From a checkpoint of a small transformer trained on Wikipedia.
Size: 9 layers, width 256, 4 heads of 64, MLP 704 GeGLU, vocabulary 2048.
Architecture: rotary positions, no biases in attention or MLP, tied embeddings, capped logits.
Training: a variant of SOAP for these matrices, 135M tokens, 5653 steps.
Each number is 128 + 24 x the weight over its row's rms, rounded and kept within 0 to 255. Layers, rows and columns count from 0. Numbers have three digits each. The size before them is the row's rms in percent of the matrix's.

# v: layer 2 attention value, 256x256, rms 0.141, rows 124-127, columns 0-127
# o: layer 2 attention output (transposed), 256x256, rms 0.247, rows 124-127, columns 0-127
# q: layer 2 attention query, 256x256, rms 0.131, rows 128-176, columns 0-127
# k: layer 2 attention key, 256x256, rms 0.135, rows 128-175, columns 0-127
v124 097:090128108121118122169135113106137131161150117116157121146079131116103157145142109102129130151117115171145132147123168153144131112117127172136132125115167140110107151121136138155118150177136150094089155138140118070118107121169091104070128127105117110111137129152125118176135127138155141101109144144141148150184150103123158136179141143158118135105149103100126141072121122139108157129132
o124 093:107198147130125125116134155137150075087140130112143092125149081107150110150108141117115170148122124143158117147099074133154117091134093188160084126107103106097124105123138134148119116089161095110125146155142110146099120158152073149151141104108160110126145138109124098127109156145107107133100158141137126130086143112137100104132111105117126152087134142150186156096115187144148096122122
v125 102:142109127106113126160096127176140119130114128112097135121147098105133141096108147140169127117170129114138121145146186095155092135137068120136132142160083143144131128092139127133139140112085178101131129149140165091143116162129139083131087168123181131132141095146115139146151089113128110177102170099155130139135138129111130134087073125100083106109125110126142118094124132148166135129102
o125 098:134121123119127131101124132185130090141106154098099158140174152156108080133164116080166101141108126137122101151101160135103134123144102136166057157121117118126131082091106122137077136123123142134124093142136149108143085116175128118136147131114135147117110109085097134112138107110113149157113071141118122110118113142130144110147107134141122137121112179152111111163137138110096160133121
v126 098:140164151162060113123117115108113167106125115124131155131131108138123167141156106098107105108148105197129110147092181115149079136132167158142162141112164140156161152151122105136067164154143148106124110151126125100125121140124150116105140141158130135168112080164136150129142138116107129122167133185160130121175138160120109129126134149143126114104152123120148152124104109070084163119127
o126 095:168070072117144155173134135157103123098110129102138136130120144122136119136168112137129123163129120130081120127114116115150115097120149166099140140117131095131169143111159123150110137099142111113130150174120151164134109131149113142117123174094157120154129133142135145128109162088144143101032122095122135167107141110141099129117104121122109142126142157114146114125162125153121134119083
v127 110:073110154161112116146099116163117106094131137104142148111114125123146129109143165128120153137133122136167111125141136128099093153143164103154106139118155116160145174139131103149172090111135099167104141131172143095097135116112120127156124105140124110091151114125125131130103123148090080066137127098140090130129163131117178130162113117115174138099150123109154107125090152149148123151113
o127 100:098127151120123109109161107113116147140128151115123133135108081145110131165105113108125127128129152135119109140115126128102081110111123138133103118157163136124100139124138135123094127149143189122130147109138089155120121114110136142153093149161110142166106146149134160142034120139144124081158069144083161156190119103126131105166132158141134121137104112142109116169123155136155123116123
q128 112:142107140121097112092120127115160175101162165111136098165167121124139128175161114094159146145138182142105120163136098116129149146113131148146136151125156159065101133151096122098149133180115130143074141141124092118148111126147132148197137099101141094140129121167090132120110144138121134137105117168124169102114146112112122115099167117146100107124159152129157136098110108108140132146097
k128 109:131149114096145146174103135140134109101111145096148118133165136162129114152078123159115123137140150130076085147106151150164133141130138087115128126100090132138178126155149149125154130107107093145133140146078153151101112111157101121134122134111113134149089130092153105173097166116108093132118150145135113164137131148171094105192152102097094202130146139133118109124124115127122171118149
q129 102:137124126089118145109160132126161124138130072103143059152143068166108094089113141107092130128131113138127147156090129150136148153136124132126141083083125108114138096111149130117090136139123140141166108124107153099113138092122145110125154157130127108134126134088125142108176129140130144090097161133117110151143144117145121135143124135103152081131130097152136134096116161159105145148139
k129 101:157131139109096123130129111140101166128124128111124114130132126127157131195145115089119151102146139084130100122135091150114143127186124147094128169134142179117105117138137103157131118132157118127097169115099109118146161094125129165165118118125157116092146126119137163160153116118081117086143159142123115101122151153164126108134126135136107136079141111144140131121121095109123146154131
q130 110:139117154098143128146102113101131161130134098117148107118149082144142148121123110142094149086140170100121147119141159149150111091129108120151092104136148146180123152154108122058078129135139151140131128106144128142123102134106086145124116129132175170137131094134117137085161113129159131130134132167123103114102159141125141094113101191124134106121111143108143150130083130155136139146095
k130 116:087119140109113174106148096113125092154159108120111125149170116096152147174108098128116132132151154159110144046142110162088147130131165121128154132117120095129150142137091122137106140101169139127148176164149134116146153103131113108134098145119119109106137144147128132138120176140102141105118135155107097132137147124087103165178126150157119100134147144151121102168164121141125143136096
q131 113:140148130134118085105154172117157175120104093096148102148127078124135134083133161141103110152116154146115151156143139159136162132121108129155099164133143112151151117107135105095120091130091108114102133093112135137115136082140138101110129122112129110138134114155126116191129123164084132153141114133128120123163111134130100178115072127130137149121125138144135151143109165133123140114114
k131 127:118124093108179129162120115156106129123106135112157113112101161132124113122155156143119143145141138103142126145054126132106099144129051095124147116110146112139130083130121119135171142124136155090131128107164107156128139119100144150155113074153129096165097130148130136157103125106106130124127126094096135169109187102159155148124170124148133086170131132140154119118136093115192115123118
q132 108:115139161116142019135145199137092144051152149150091146146091148147154142118096128092146136135166150147154123104135171134126094098104153088108134161131131123114135137103141135137140105109138186096134137143134146105101159123145136101098139134148137109130151110136134141144118086122131149164098097084100160136146103150122146168151150134121112141142105123156140141129159131079125121158138
k132 111:118099120159146147118147124117102128121118122124139118145176137131111120113113066106126131093103138137187121086107139099077110125147139120133127182150138129137127130099131124131146155121143123068118165127134135101119131092138157110096147172136140108121148137179111138108098090135129150140084091115134146101105095139126168160117099135089151124114121112193123118100124126143138143091120
q133 094:147120103136158141121114177122130078138131156119105145126105100149116152078134128150113128155149123079113081102104132153124132109158158147150133135123151133143160117182129109108107181124139143196099086103100168170116113148106146100088119136100134095122075097081120114122182123103125119128101145076134132093159087123129115111171133123137120158127124110128105113155179120109127125117106
k133 095:150106084107100118130123200171160147129148133095143073123089131129089149090132126106149107118135106118094111175122146083124117115162148145084120097148083136126114094117147119133090127153105113091141118114150150139148148146167099118163109114128122101136139173111168115130145142119153101136126134107170116162135136128138123080128099047135122092116151121137096097112138138151120122120110
q134 102:152139167140140142101077105150120147098132121117104117127101076125147146125090133129120126144175130083114118124098124124144082148145153131139114102140098118148128064139107131138117099132108105108140134107136120142107112120116129157174150111146152137134105114103149139166066130113137128142126140138124102110137115130131130116147096130153157144100135112099137141132143132137089102165151
k134 105:108148115102118117094143140153188108127109111114167098112127122134091125088146121164096145129141162133135138152106112092116116107145110131151109117142096139127165143136126131119116099180121150120144104102140173122101109142123124151126138094138114117105164124089121141154150111135146127155126137126145143119147169124098113101141082113101122119141131126096117188138119139132122130163061
q135 105:164136114092101125133102112158100135135143123093127115126168124151144131151095128143139121095138087124103107120155139156121086117121163136158176143155102137153131130117154104189122132124137101117124134136148147081112113121122140075088110168089144166121125110143159133129128142105101142122150099119099152108157156102156124133165094104150100132113131118106138112177128135107141119107119
k135 102:150132145162121151116129119116134147179120084124115137137132173130170139148119158108172148107167090095102156149112133166142122132126152140175149099147111088134121128127145165140138133079138136104142101168118130125130158145095143132128113138154121174097124096128138108162087124141115139124149156129101119116140119116086116109111114134120109144144128155140129100143112127089110145200166
q136 115:101135124109117145136164126125111103116127114079097139140141082177088116148159170104130165172133107075094153096152118121117169124113128125159124149119096123094100120113135120134094133102104121112165081111175103100146096114144123090116121147129084128096116125112095128131131105150156094142127163148115131127123132119157153141129130079086109109104129138140158137112114137164124133134101
k136 115:174128098098137084114122133148141146120089125162136118118135136144164161122097151136120145124129145124119115152141142147063158121145154114141150146122159164134144165149119113129135133096132158130147119149107119122116116111112101165135116118131137116150095124099126121139133103163180178138152190138152097155083090135124099144126107111123151080145139101133141138102085134111062150119133
q137 111:144131102175168145164146141128111112097166129116136143114152111079116151125135124114115154092066100125144125085120123114146109130112121137139124169108124123096143161107145160134127106108103091137109129170131145081123102105158128134149119141096133147141153125152114106114096119112170109097174146116134103120134162130134118131117109101138081148136086124111096116114136086136198132115199
k137 114:104156156153153101138152157145146122121161125129154183087152173095078068154102136099152144113106101116085132114109121093130116116152169138130168090127166102162144135150106109136142151137132106109109116081103098116138095135119146137091141145120125115129148132133150117128135156109151129097118123178135119189087149138174086097103086152173095117094135154158125106107107130138168119074136
q138 112:094112144141150128144131126116156129113130122112150102102119114131134100118077089080108127097136153118095139104123137149126110130104114106135131141172160108132121089109142118131115086146129126129171119107127101139155128125142129143172095135144097134095134139125123124119090111124127105098153142139157133094116142138143168157162132166114168175126125130142114120133141145100117100147103
k138 115:117138169140125110133110108102102103138097086121143134132145144148107175144153151151155185133130128131134143118119070113143167128128111150166097149154104134108124105149111108114115096153160114149128118141166135142124098145151103108134127126113105122069108178142144127114100135156145146128106093116153147109172118127116111099167168158167155122117145159114103123138124061111105172143109
q139 116:095131104097108142122179094138156124178114114137121160136126121123133129108098089158094128112076133111119125137139146130091104119098081125164108153121120119121163160118151128163153141161136134102161145126163191107116159143138119165137148160155138157169171101149095145178115108145158134151139116153129146117138127142121145159120139126139084150114131126105150136122098199071139116106120
k139 117:131136125129114150115115119129151128105090108154140135125086157108122091127123097150173122105113113086118128128132072083150143119132134149170135119144124094138135157133128132097123140122106150130121139139190107162115087137091153119127139141135114135126139130149109167098098161137113126124177114135091137131123137110079101095110110118145137153129106139076137128137096080164101128111087
q140 108:099155165119144129185119135112121110160151063173140101133146146110148078139172121117081122165167149138127125130129144130113151116099129133145078120088142112151135132102141162122083129124140118101130134096140125111146142127174123088164133140087092153090122131194135109118117102162147140129139105165157134146160098139132131117108135092104145111111145123130125155147104104093120114107117
k140 111:091172121156092135146131101131080142091134138148105077116114119112110122162137153127153138187143154142101143102104138138095140131111136143124133127121118150158135099182130092138126093165131127121141126146129141143155094125100150141131124166133133134138150130142117118159097150157102135124170110149112156103116148141156119145098122141124146143108100109093109116110084155126147125107118
q141 105:087163138116126109140120155135114142113125130098160147120126134111137150140121176093131156097127099138117151068100118120129135138158129116135115138172126111102095166107160116130127099159138166153178123144167120138136148113133168136136129129094141108121115113103141103169114166133157098093154140113108167136178112137106130146108115119158129139154126120116087126119140167134137173116139
k141 111:155133092111150146159155100146160110119115160145128191123162153150119124112112162083145121113117118137101115154102066104140105167088095139144132166094145151148092114130170120168119147141113130122152124106135142092137133164129133109119098128136155118148142127132113143120148145130154174112134124154112124194091151139121150154124140152157122118146146135148126124110135120110135167159134
q142 110:122130148172143127101145104097147129154135129121088099121135142131142128139141150138159150127122113149142148111161143112163139139119142144144134119172171160156127158122127144149162090131166153085079159169122135143113138134139138131133163116138131151171142098111082167132072119144168087099122117145158149143131127154100168110138093106114113117117139117145113149176162090146120118116137
k142 116:112140159115128165085098123147142134105144166116147096123160068109108128120107131139165149169129129097162148124124118096081150086142122089104123130101173096116088123135133148142157118114136111128128137167129106118090098135116087108129111136121145153130138121133107156097125080127112081093145135108158138133124066144090137075112135148119119128163147113143115158143119120133135128142161
q143 111:151092119167155142159125125111165117159136123146133155125081150102167102104111143091134135097120103136128147101120132112119202118174157112127098096122139130124145130091095163129136133137154086153155148148155137124118117098087113169109101133117176118106126109110130138127044184186140104112128098156153112083112176117152100164107120113148121126118123102140115106122129137118117114111145
k143 110:160137180127072117146138137110131139111150105082172140152134107102151081099160120115125163091091112135112096136122138129110123143147119133137164116120139141139146139116126124083138135095118131152121093152124129133157144167140192131116118160157164125098170110128093084080116121097111118173149131141114047123170187120112145133109108130122145128131158101116152109126131152124119107155145
q144 118:111158132069100124173101129153145098136099130091138086145174121109125134102115160167140127167149160128112124159112178147119158098182141115149150121144136099131083153138154121129121146174175100113130131141135113107120121070089109107166118122167143141174132124144143133141112137113157159127154140113117124106116126141125136149086121126136181111105177133141129147123121143117121150107091
k144 118:142104119145164102169124115127146126111106104129101122138143143137134130144115132111112155163120145115106137093140133141157137117133117128135126091138114089176119122126138129173145096154114127171102103147177143197128134141098108185134106112122105124047135107111133154105136133125115152142201127102128135181146098146144112140133121139119162145141152137117123140138151113124097111109092
q145 116:115120153133150133110139187120129095101150123168109144119145156097116138134154168125125142157106105107134112136165107126093145151079106122121115111202080151127106138124137144125141142112124125117111111126091124145109131184125135157119146148130109129110116143137151103150114146127174115146167085109137122103169103138106123088145118118127164153145132147162091119126097178126121108061077
k145 119:115112131131120116081154137098129181095139126142150152100091165185117149152090120093152127143128146113143093166141107068116128081074116136146122155083120091116136120132127136134107112147113168156144112102124105110146072097127124105121142119116151083160111141110152114143125135131136092173151128119130096104116078089151107124081144102131152178096106133129148130113119085131177136097170
q146 114:086157132141128109134124183149106130143101100093127114125165077120116136110171114128149112103148130126114093135150153137164144108143148130125145090104122122113120080137161130107156134136112149084143159149128123175124139123118082131144106154144121130165091136102081135146132163133117151130134192167136139115098143109116102137138172136126145141145092103166127167192074130122133109121132
k146 123:109138133112159120136111145143069134117129148144115171139149163133170118119147083138137152118107117139110120088161145144130136116134127131119101117174096075124119111162134150108124136141099123115138162121141142103119123138149109122104112110119102095127146128125177122124085088129127136132106153184130131138187172101130097137097137151119141111138089117129095094170106132113102130084091
q147 109:119072147101139085141147143162156139136115102114097139131127140094082124133134167137117161142172130135119119126133114130117089140144080112115159140124146110136136130137149119136152165163126138119110145181144095160108128162117147148153118143150171126085159127131147089129149115145169098104157135149133083153122147139134121115129132113128172111144149109085177159123169149132109167135180
k147 116:113142090165146117118112133063095146083121105128121088092111109118167134101120136105117151095116116145119164110094158139126127104126099166109129144106122153126123132111120155129140136115187160112112103127123120104101083117146164126169158117104128148106135130137130114113142142105083135121133118127116109140127088174182144160103118164141142103108152118188105154123146145156149132147142
q148 109:128131119145106124138150107127122087127133092127113146151162071116087123116142114147112187133081102110128146113154065110117115103093178116130090081126107137132094121127145119095106130132169095118162110129173141133130106114167050140098127164130152121138174142122131147127146132133119133113143097155148086089160111105090148167171115159159132125123097130147080132068112154166136139177176
k148 120:142112147131119124108135095154125153143137124157169148141116124148108124143109150104160119129104143118115150140134118080142167165099110128141182091124136080106114155120147141180155129107144113109139135097109095131091130093125153147120146131143123147134153129125133103152188117160154128171132144125135136151141159138163122143148109102116095156149150175139067147134140139133139131104088
q149 098:093117112089174121110132095109145103125113102093102130118104079143129162137128139120104132102132089135135142120117104123164137156101132114123137165136139119124124101124124121099133144111097139082148146108135157171123135108127154141096066145103116159130117184101129128147116114128074124113146106132183142124118123145121168101108134075131164106135109134136142143113094130130112116062122
k149 118:114162114171134142114136129166175108121099048127068153093138097135154138118130099150105124076098118145139121094142135112142128117107140117148116124127161191124165091157167123132099149155125168115108100158137094122132104146153103116101103107143118119103138104083145180107131133119109111112134141110164129174150099112131128111084150123097140105135126151140131153117117100116086123097126
q150 106:147147103122117156168174154110093114151150133169139125147122134114101129158066110102136115126157094136086096135156132145154141145146104123154109170089098119114150116152124126156100130134175110153149110140125153067132155167168151153153174141116149152120157111128115180124114165091109123165159109108113111172134153088157134132174155141120116120153104133097155092137108127159122119157170
k150 118:141141131143156106111160134126129109144137145153108111109137119127111104133096080130133170118134121157148099148126107139150121135135121119152184089092148130139142099125130122191124127113161127102110123128132091102073124157137112173141146130104109165124158117138136070072143149096109151102157146152158105102136147141163140093150105128140146115121142122155105121141132110147077130146125
q151 110:122120128180131133103100160115087096119112121107122105115131141145143115112097150119149141186152128173167133153119098128134109142105143113103117103173117129078136123128142140175083137153151096131131088135129123159097115098153156148142132146126130102120146148142134102136116120146156084116152088141163160080173191127184100113106147096149113124128122152134136060126139145121081119129140
k151 112:118123095140117151124161107124121126150106089146156167180112120143127112120130091148123165175117127140129107143158158147145113142125138150119147160094121157152182188120128132145134128125174087145120110078133118106146122085131133173136124145156138095173101148122158078155133143149139169167133160112145113134123129119118131146070114143091123179120124157144118104112149142116149146108134
q152 117:107107110074147128162117147120146115151136130152145149139144118112129119078111144117080116182113145121185104158105134106111139116173155117167159102150161147149140152156138071112134122143141179146126131160142168116109137134152120136122095155075118126146130136138125099126084123128069108109117126104153155092104098149151176126116164141107120118164099128178139143164144143078144122138127
k152 113:129088161153164149130100131151105125120167132173046105090135121115150123123131158127113127162154114124134146076085095102130129152133127103119121128117130098121128145107125108118132130159174174122129146111116131129152148123084146165116117125133121137114125120164106109110113128160125107121169140143141114118117115139113140127133123203124124148180110106129137124125136146143116104138093
q153 120:156109108119140113097094128121135163121160122097156104094137111177133169162147101122200102121123163128118125118133147105161139098105125137095102145152095091082090159119140112114134114146122139105090143123105137098133103145140170113127130163146181128086111133099099105099121156117123114107130119111141077121149131134105135113098129139110140148142129115167142128163145146120161168113080
k153 120:112109084158106117132146131122101090127127140142116107075130159070124139121142094171153117152126117111103145099136120087120135133161083129122075142147109112103119114163184089102115098156141076141118135143151099131106126108133149117084104123144137091143174175165135094152133159122159149133112129146135132123137133104131113151122123128107141124150151071155152073137165154182132089099127
q154 115:146129140126132143140106097115153121170093133121164142086084123123132142132090174161108158136158112091126135134144146108123179131095174157140164128130124120123131095142101153148144115107146125112137116092105145143131124174118138152090151121131098113099136104114094133168115112127097138129122180118137089141131150148141099136110135144132127135115134159184152133114129093131097145120105
k154 117:136118165079124116075147164118108129135160124115112136205177108085112129116143168114114148134127129149121102166150107122129102144126104160174103131103114095112109128084111105134131150165136111158113117127140144104155142139157163114122165101125131136089128159079103105086153110158149097177109152114109122126175148154123121171166113137116105132158135151168084149163119105116091101141139
q155 114:144138132074098059131130134133120133130122137128143091096152117146088107140129157133113139105115126086151110196117160128126094115124127109167112192135154115089100121103083119146155081143145123118112127117153120154127098172128119086148079186114154103117128156128176149104151119126149165174146194089119148096094117145145116127126136140121134118149123130131131141106115129158155143115122
k155 114:112077140136157090100102127108110147117120125088125122172147134120151158146157117139144114105125096130148117113125117126126113152168120121127125123126149074124108138106194121157125146133114104120095102142106127160155161169152120143113098128135096128134116095114148071086108138161102191139110143135090140123100066138152089126119112117158184123118089151112109107090109087138134135085146
q156 119:076157117125158081089132123110133163098173140174131139088143124148119120121111130092129143122117149106107163120150123128066112100143129140150122154107149156110147118139112122124118106142127109094166182120172133152141129135123088142129143164112127115159076133120117171144134171121109138099120128070143088118117120107116119087081118118131144108121160119089151118133145154090138104122134
k156 121:100084097091138100127128099124110047128145135126169133120125118126154089149099134153148149129122114134128115107161117109123133132144125146106154087137146133129122099141128146144130171067176118089144113152117182088100074104154134151131096143132104146105133167092135132110113092102151138123136135108115117146119126102131152082165122138144115165128086142116143149126146112119083083116156
q157 107:135120153109099187121178147137101103110125127135140146123070117094149097135106129113154175100144128128133107068144119167145134170162125128087139098101083175155136120132122122117127117114147143095123138104105105114105129111129128132087137090142178124112086122147073156112154173151133136144092068175152144121138135146099142150129095130145117051170116126147126138141153106109166118120135
k157 110:131100119135107163132139144144097144081133116110143123123124087144120149111131083136049156166168114110129128134147162130102090132116108097140096131140144120145079129100115170138131145116137143143131126134104139106115131110135141095154121151145154134136165154072158166132125142124147115114125157135148165125136145125118119111141120114121120120143125101135125149119123130136160125125093
q158 111:136090092134098095140100140141105093156140118172140111126115149108084124106141120128141134122137129131154135109160152093136096104137130125115129098118142146165165175128096137128146182163123088119136136118140146200112104143159144171145136158081078122147120136154136139128161151140094107101143136106151118153123136109130144150150117096165092139116127156081165134128157111162089126092119
k158 112:127139147149182110123119150122134085098133137118087134185138122147105090129146151123140133119104105129164104108108184116060096131149177134119151125128132143072115134086123150100148171141123118138169078113145127104150152118107140106113156094135125109131128139139155105120114125117100115127127069157158136085171121114151135163120094109078139084109120103107178163100144139131111122177125
q159 119:126128103127137156173152132111149103169119126128156119145116116087150131115089134162127067131076134098096120119162126116105113133139141142125181139104181156156139172137109156131139125189137139108134107172139076142105142103131138116130121136128099101163136098107114100120119112144112138147123149117161085118160115134170130132131086144115126131175132112107114133101115116114131120104121
k159 122:091146147115096135129162134122114156101091128124092150170139162163119125135132120131133175111099118108129136146120103121142156097120123135143157138181122130165129131124146133136125117137107070145101126166122123154160148102102130111139149144150122139141145106121134122121108138162058076080132106150148123168105133161099127107156156145129173180175162141110161085167114121109084135160125
q160 101:071165147142129158102120138123136135094147113111148124136136134148163132090077157121069125078121134172179113130144123140158151097111118130121164134120191115088119110135140148171105120121115122151156134110146167116117210090109123141164149148116155112133156122169130137152155135177088121091133134097102143132114117178149128133157127138126130121087103124125114116147124090091158130125099
k160 103:133133134083111146125103108135137121120135108128093102127132174154123093113164128128110114096121114106123079142180082118156123154144112158080155156154146097154101126107113137124139134129157075167103139110102114178121115111111151100187132090143134120115143093156120128114137135159123133108130145142109127119108129157127155076104122155119117150144100130134135126132089136154108132131116
q161 096:106125124154166142080151122141103129125094119140117139113104113128080124086105087198129089133132102085083084121119135048158151117153138122136141109107125115092095104140146128100129167138130107122178122116148113097089122150117124149095140141134136125130116155144100131147095143153101121123153106090128101074131102123149097116155148154137147121148135137095111140165104133155147160141140
k161 092:161123134132150120111133200143135130144098097153119113128145124097130112135118099136125133154100122144149150156159120112126111168105121092158098108147133147111129134093126141169142104168116118113092118139136107149142085139123112128170139141135138137134153136097143098126172132093124165125188144123068106166127145153119130113152099123115165158127146128125131129157131161121099111123106
q162 110:112135115112092106138137105118104101110115112152110085116116128138138099123152155146139111100110130097115107120152167135125154084116127142156124113189152108126126130133135126147081179187088103155090079132150110106153127121168103107147133112153142100177185090146129140097148195124156116136146083126109115118171096131142106123126116106160161083151149125100138150100126111139154145143112
k162 121:138103122113167081158098112108104160053145118154141120158152118155120141118107158105095102161140103114098129135147140127152130099095119150090125107147129089119117172138183139162115151104106103135163173087101110127159142139118150143176127135170140113085152148127158115125136152115143165137103139127136135158152136186165124128112072125126141150097127152132123111122120123111100126144131
q163 116:169151135105117178138118108139122088129124083151141139131140123138150146180149122123098153098152124172110117147111118129112169154092123130115111131150123149151141134119133166093117155135124106157122092141090107138130111109155096144090137159115154154084090139136113148083110130131132120152109128147199129094136139135117114098139086110139156163122121127127154158127114127139130161085152
k163 108:074133156093090108144146119120144133133103121132129156184126126110102104126136123115093086161143153127091153142135112123111139128134133136116128141141113112120162094147139152111101111160121139121113093149107130132153118129132134089111124084155115106166108098107127140119166116126092157164147096149111093155142151148074080104138107143116095130130122133113158090140100131102149145131125
q164 105:086145132131112123125127123126112125113125107150108151169096126136116146141135088124128166102112164124136073158161161102138111102134149152100105092107160107124151132129136127112095152129087112142150140152131139105160138091182125136121160131125135092155109093139098101189117133123086150115151168117101152077127120134103073147126076133137128124100130116101135104136110144102144124104137
k164 110:156070148104126084146131129138114153151123147165154180161107126122146143129148127101120147129136113124098109146109146118127134132121136136123097108128134107107120149118146149148126132158091150139147135101119135143139165151113127127185113097144137100068146130137155197149123087128136109081128080109152172138131124119109132129101111098159157109127109127094149154100115111184151115126075
q165 089:121088162127135138096116192119088105118098126157119139127091157159161142164111123118103146149119057119101086144173116134126133122145070115112136116155133123129088110135147096117163138098104128151104113125164150162120116090162111118129106099127125143127142140154141107102144109102155139081162105095149129130065141146149147151129119160136119130091109145091114107168120135119104129134071
k165 105:133101138124213120133137149117144096148150155116089146134144111114139101134098113120161129139107132166140101083102138134094127160141148142132069100191109110131162132148102122120138083115119132129129135162124154109110109132125102138135094135104127103130118118100154110140146144107175099140089168146161136131112129113137098117138131118084103156131149177110143133156122111157160127106121
q166 103:112114167118113120136150090165155166163135127144125134087110110129117126143098176157115147133146137144142109099157154124110111130143094127118152132109104149151125110131146149166127124133154127100129107158125115112133156126149078141173136120121149126146127118170139147116086108158158089143109153131153148137087124163135144126094145177082146139122106122129112129169082131140141153166084
k166 108:119139152116145142125141119111099181115109163119109088141146132132135157102113138124079128142147137145159151097120146108144100087138190154112138091093163158133125108142112162159118141091130103095127104127135109111088134058108153202162148091179149113107144132126130130136136117111153162138154119154161147149136113173109159146114121071125114108139112096074112145117101137179165111110145
q167 111:130153125146116139149130159155091169172152105116138130144065080171149153130114136150122130135112140099134137112153108143124134164176119141120142154150121127116076158134117120103109122151164128173132165094127142112117095161110122154111094109125114128149132107118117065079120138104127132123112119157113093129124094141152120143106113077157087139145110112154090087092140185130130145065110
k167 119:135150162165148162135071148113130112106124099157173175141114107127135135164122110132100076116132125131121143157126130113122146122136092120120153149141076135156119129124145128135090129117139136149150110148099120129121113119159104104099114174115124125128124108174101058125147209108117102133135170130147133140124146132146158151105114076098142134150137161165131142140174172124138124156166
q168 095:136114104132116126102093131120133123165122131123161115124112100115111147153127158096130160164085126132133118167145103156110083178102170099125145041133121158142100132141130134129095097134103117114125103117095138111138133156125101131113102124175130129100189145083118116114157141122129128068128126104164155122159171123080071091116102126119124120125126104119109121103091131143136096112129
k168 105:133141107106135111099122145111084154135135136150117148129113124116146142135129103120111129124120154143160111113194168160115161135150126126135180144101118127094171178134166116106135122122147170133109125167124119146129108114100111139151155097099129129185125158097096127120132158165162127139173157132120157103132163125134141121127142110113129157124163119121069108115134127102134103158131
q169 118:113176137110130143135130106125137141145108155131114102156113081145101150127119111128074144135143125172131121179146169112115107139124104147136146102129134143134121143120117120133188184125119117138126174127120176113119094190104125163092112122117133146168178136144134131126178159113138122091124112146156113125123117122108115128113125102081158172153124101151147115118110111113120155137133
k169 114:130113096156160182126126133142167112105119156157104115145121130083094146155134096082138137119117138081075156111106132087129099151113120122126121179130116113156177122098136141109158147158159098096107136147154117134131136138116126107159095127125136139147139119156150124132098107135125139108145114127120155114155109155123109098145179170154124121170152098107129110139128117183141136136134
q170 096:096171117138153131134141109167110129101130163130144153179128122125130159132137148114181132109105152110121144157140152136094139108099142172140118160119140130175133117102142120156151141149066078133154174103081129139130132120112127134104079126127092135105081128171149116128131171167117117077116149174114127138109136124123145133116120128148160137117136161125180097157124176132152116123096
k170 109:137113161063146137192137148130139103107096145102114129113106084121141129162160130124115176067096170148125100132111157123110125147147126145120127141147153115104120158159120156161070121150121096112117126129095105083130140127125094113129115127078147102109091109115090145123130158135118098125161086148118129129115117149159119100144125145089101126123096118110096137135151106107137150124143
q171 113:162150147109088140127150144129145139115134122079127127121123153053139133153155100152113137124148130115125117117145078094106177109145135129134128146116114103138113163126120101100134114139131125107148182137153123108134118147114109105129135110094138159107155116111123113129132146155107139139156109117098185095121167099102104070161136092117133134104145116163104144094140167136144151126197
k171 117:145156117123123154102087144093129147110141123125133116122124175133146124099081160116131174134129161094123125133138142171131106122133162132111165158118146095116175123139153174112146153084103127157115117145125124103147141134141137143115139157140132098104125116146127115128093188172113146142158119178099126129115148154120118202157131166159147133112140162134131123091116081127136123090109
q172 119:144097148131134110118125142121130155116105100125160151086103136108099124078116136142129128098085095090101107128108130114129178084162101147122094131149113086147134118126161117144102152116096142141095122094144134131103102129085122142118169105118154161137121121136107119107106109147099073104124099141097115145094136155104114133158161145080123115126153147169103147102107099149123136127144
k172 120:144144124150146138119118129111141145106098106142133110102108165132114113137153162133122148119141163136094168118136108161109129141126102156121147099109136118123159117110145107096107158134117163112118119095151159121154122140146130077098132160091165106109158149121132109114178165142139117181139180135134155129169139100098103151154198130119121092143178177124132108153140125158147133119139
q173 114:139104163101145143116101142110142145179136127139144123114127143096125161118074127105102127133124123095093102116123139161133083150173090138117150107129122114129139149170086096159114131121113099161169132144152126129098130136163089137119123155136104136139140107161110142167138129112108117131146152165139163114142107128149123141109132154092135119114128132124128127133152080089100155166115
k173 112:130149142128128105075104148156144098107167135167106108182092122127109106110109132138125167164199157094123145185072158128113121120128165143121138124110115131120113107131103109097104137150127157127100154143140135126160076150181162136128137147109120118137169132116118147124079123120170094121149139152104087116134172112120088135069132123116163119125155112102132113171105167129172150083133
q174 104:134197138123128106136138108134141114156114110116088090108176136147124117171136166130127125134122114128131155140126164115130155132123136098091155119132155139128096120102133121159150167087129118136105138134092122095108105127110146130098092105112139116103165113112091140125111132144130150135136151084116153097117154129153139090084126103112164172094207083078139136129102091138131119140123
k174 110:141142158145136113111093143122110152110138113153096119121143073110179074132122130108158119113109127101120126098154142120148118143100125135146175089092150117151160120138121160157150141130169133142118088166140120129103074159136126139122129123122118127141128133114124116106122147132102163115195100109104111147131105123126140110086092123094129109128148169108065143141106100146150111143134
q175 109:092179122127131148139145114166162084158142132128131096119127124128160153146119140118100126109154143150185179098130159106086106148137170161146144186108095136107130147103127136092118112121060122167112166140130096122162148139128117061131129091104107119078142113091137132097122146173132121151126115113127167113148133089116139149113138135096065112108129127130141125135108109133134158147153
k175 110:122142180126154128167127153098130153158150158132135156115147120146119091146119140168132130107146127096163114106118174128175099127124130147150123193151163164144134137131104133156156157106091149158111133180081110120138114152109114115129146125113073140137124127117141170133115163174164123115134154105044154133092147113154163118150118121154116140098110136070111116147131096107151136115135
q176 107:159151130111147146161125148138167124142096122170114190153136108120114122157105153133148157107130110150116110150098118112148161156098076102135149121129131144093114095138109177100171115163122125094156153177198138131126147146094146123140123138142169111141112108125159153150101118138114145129126157123152122123139072118138107119151130111138124087139161113134125165120131095103101113137127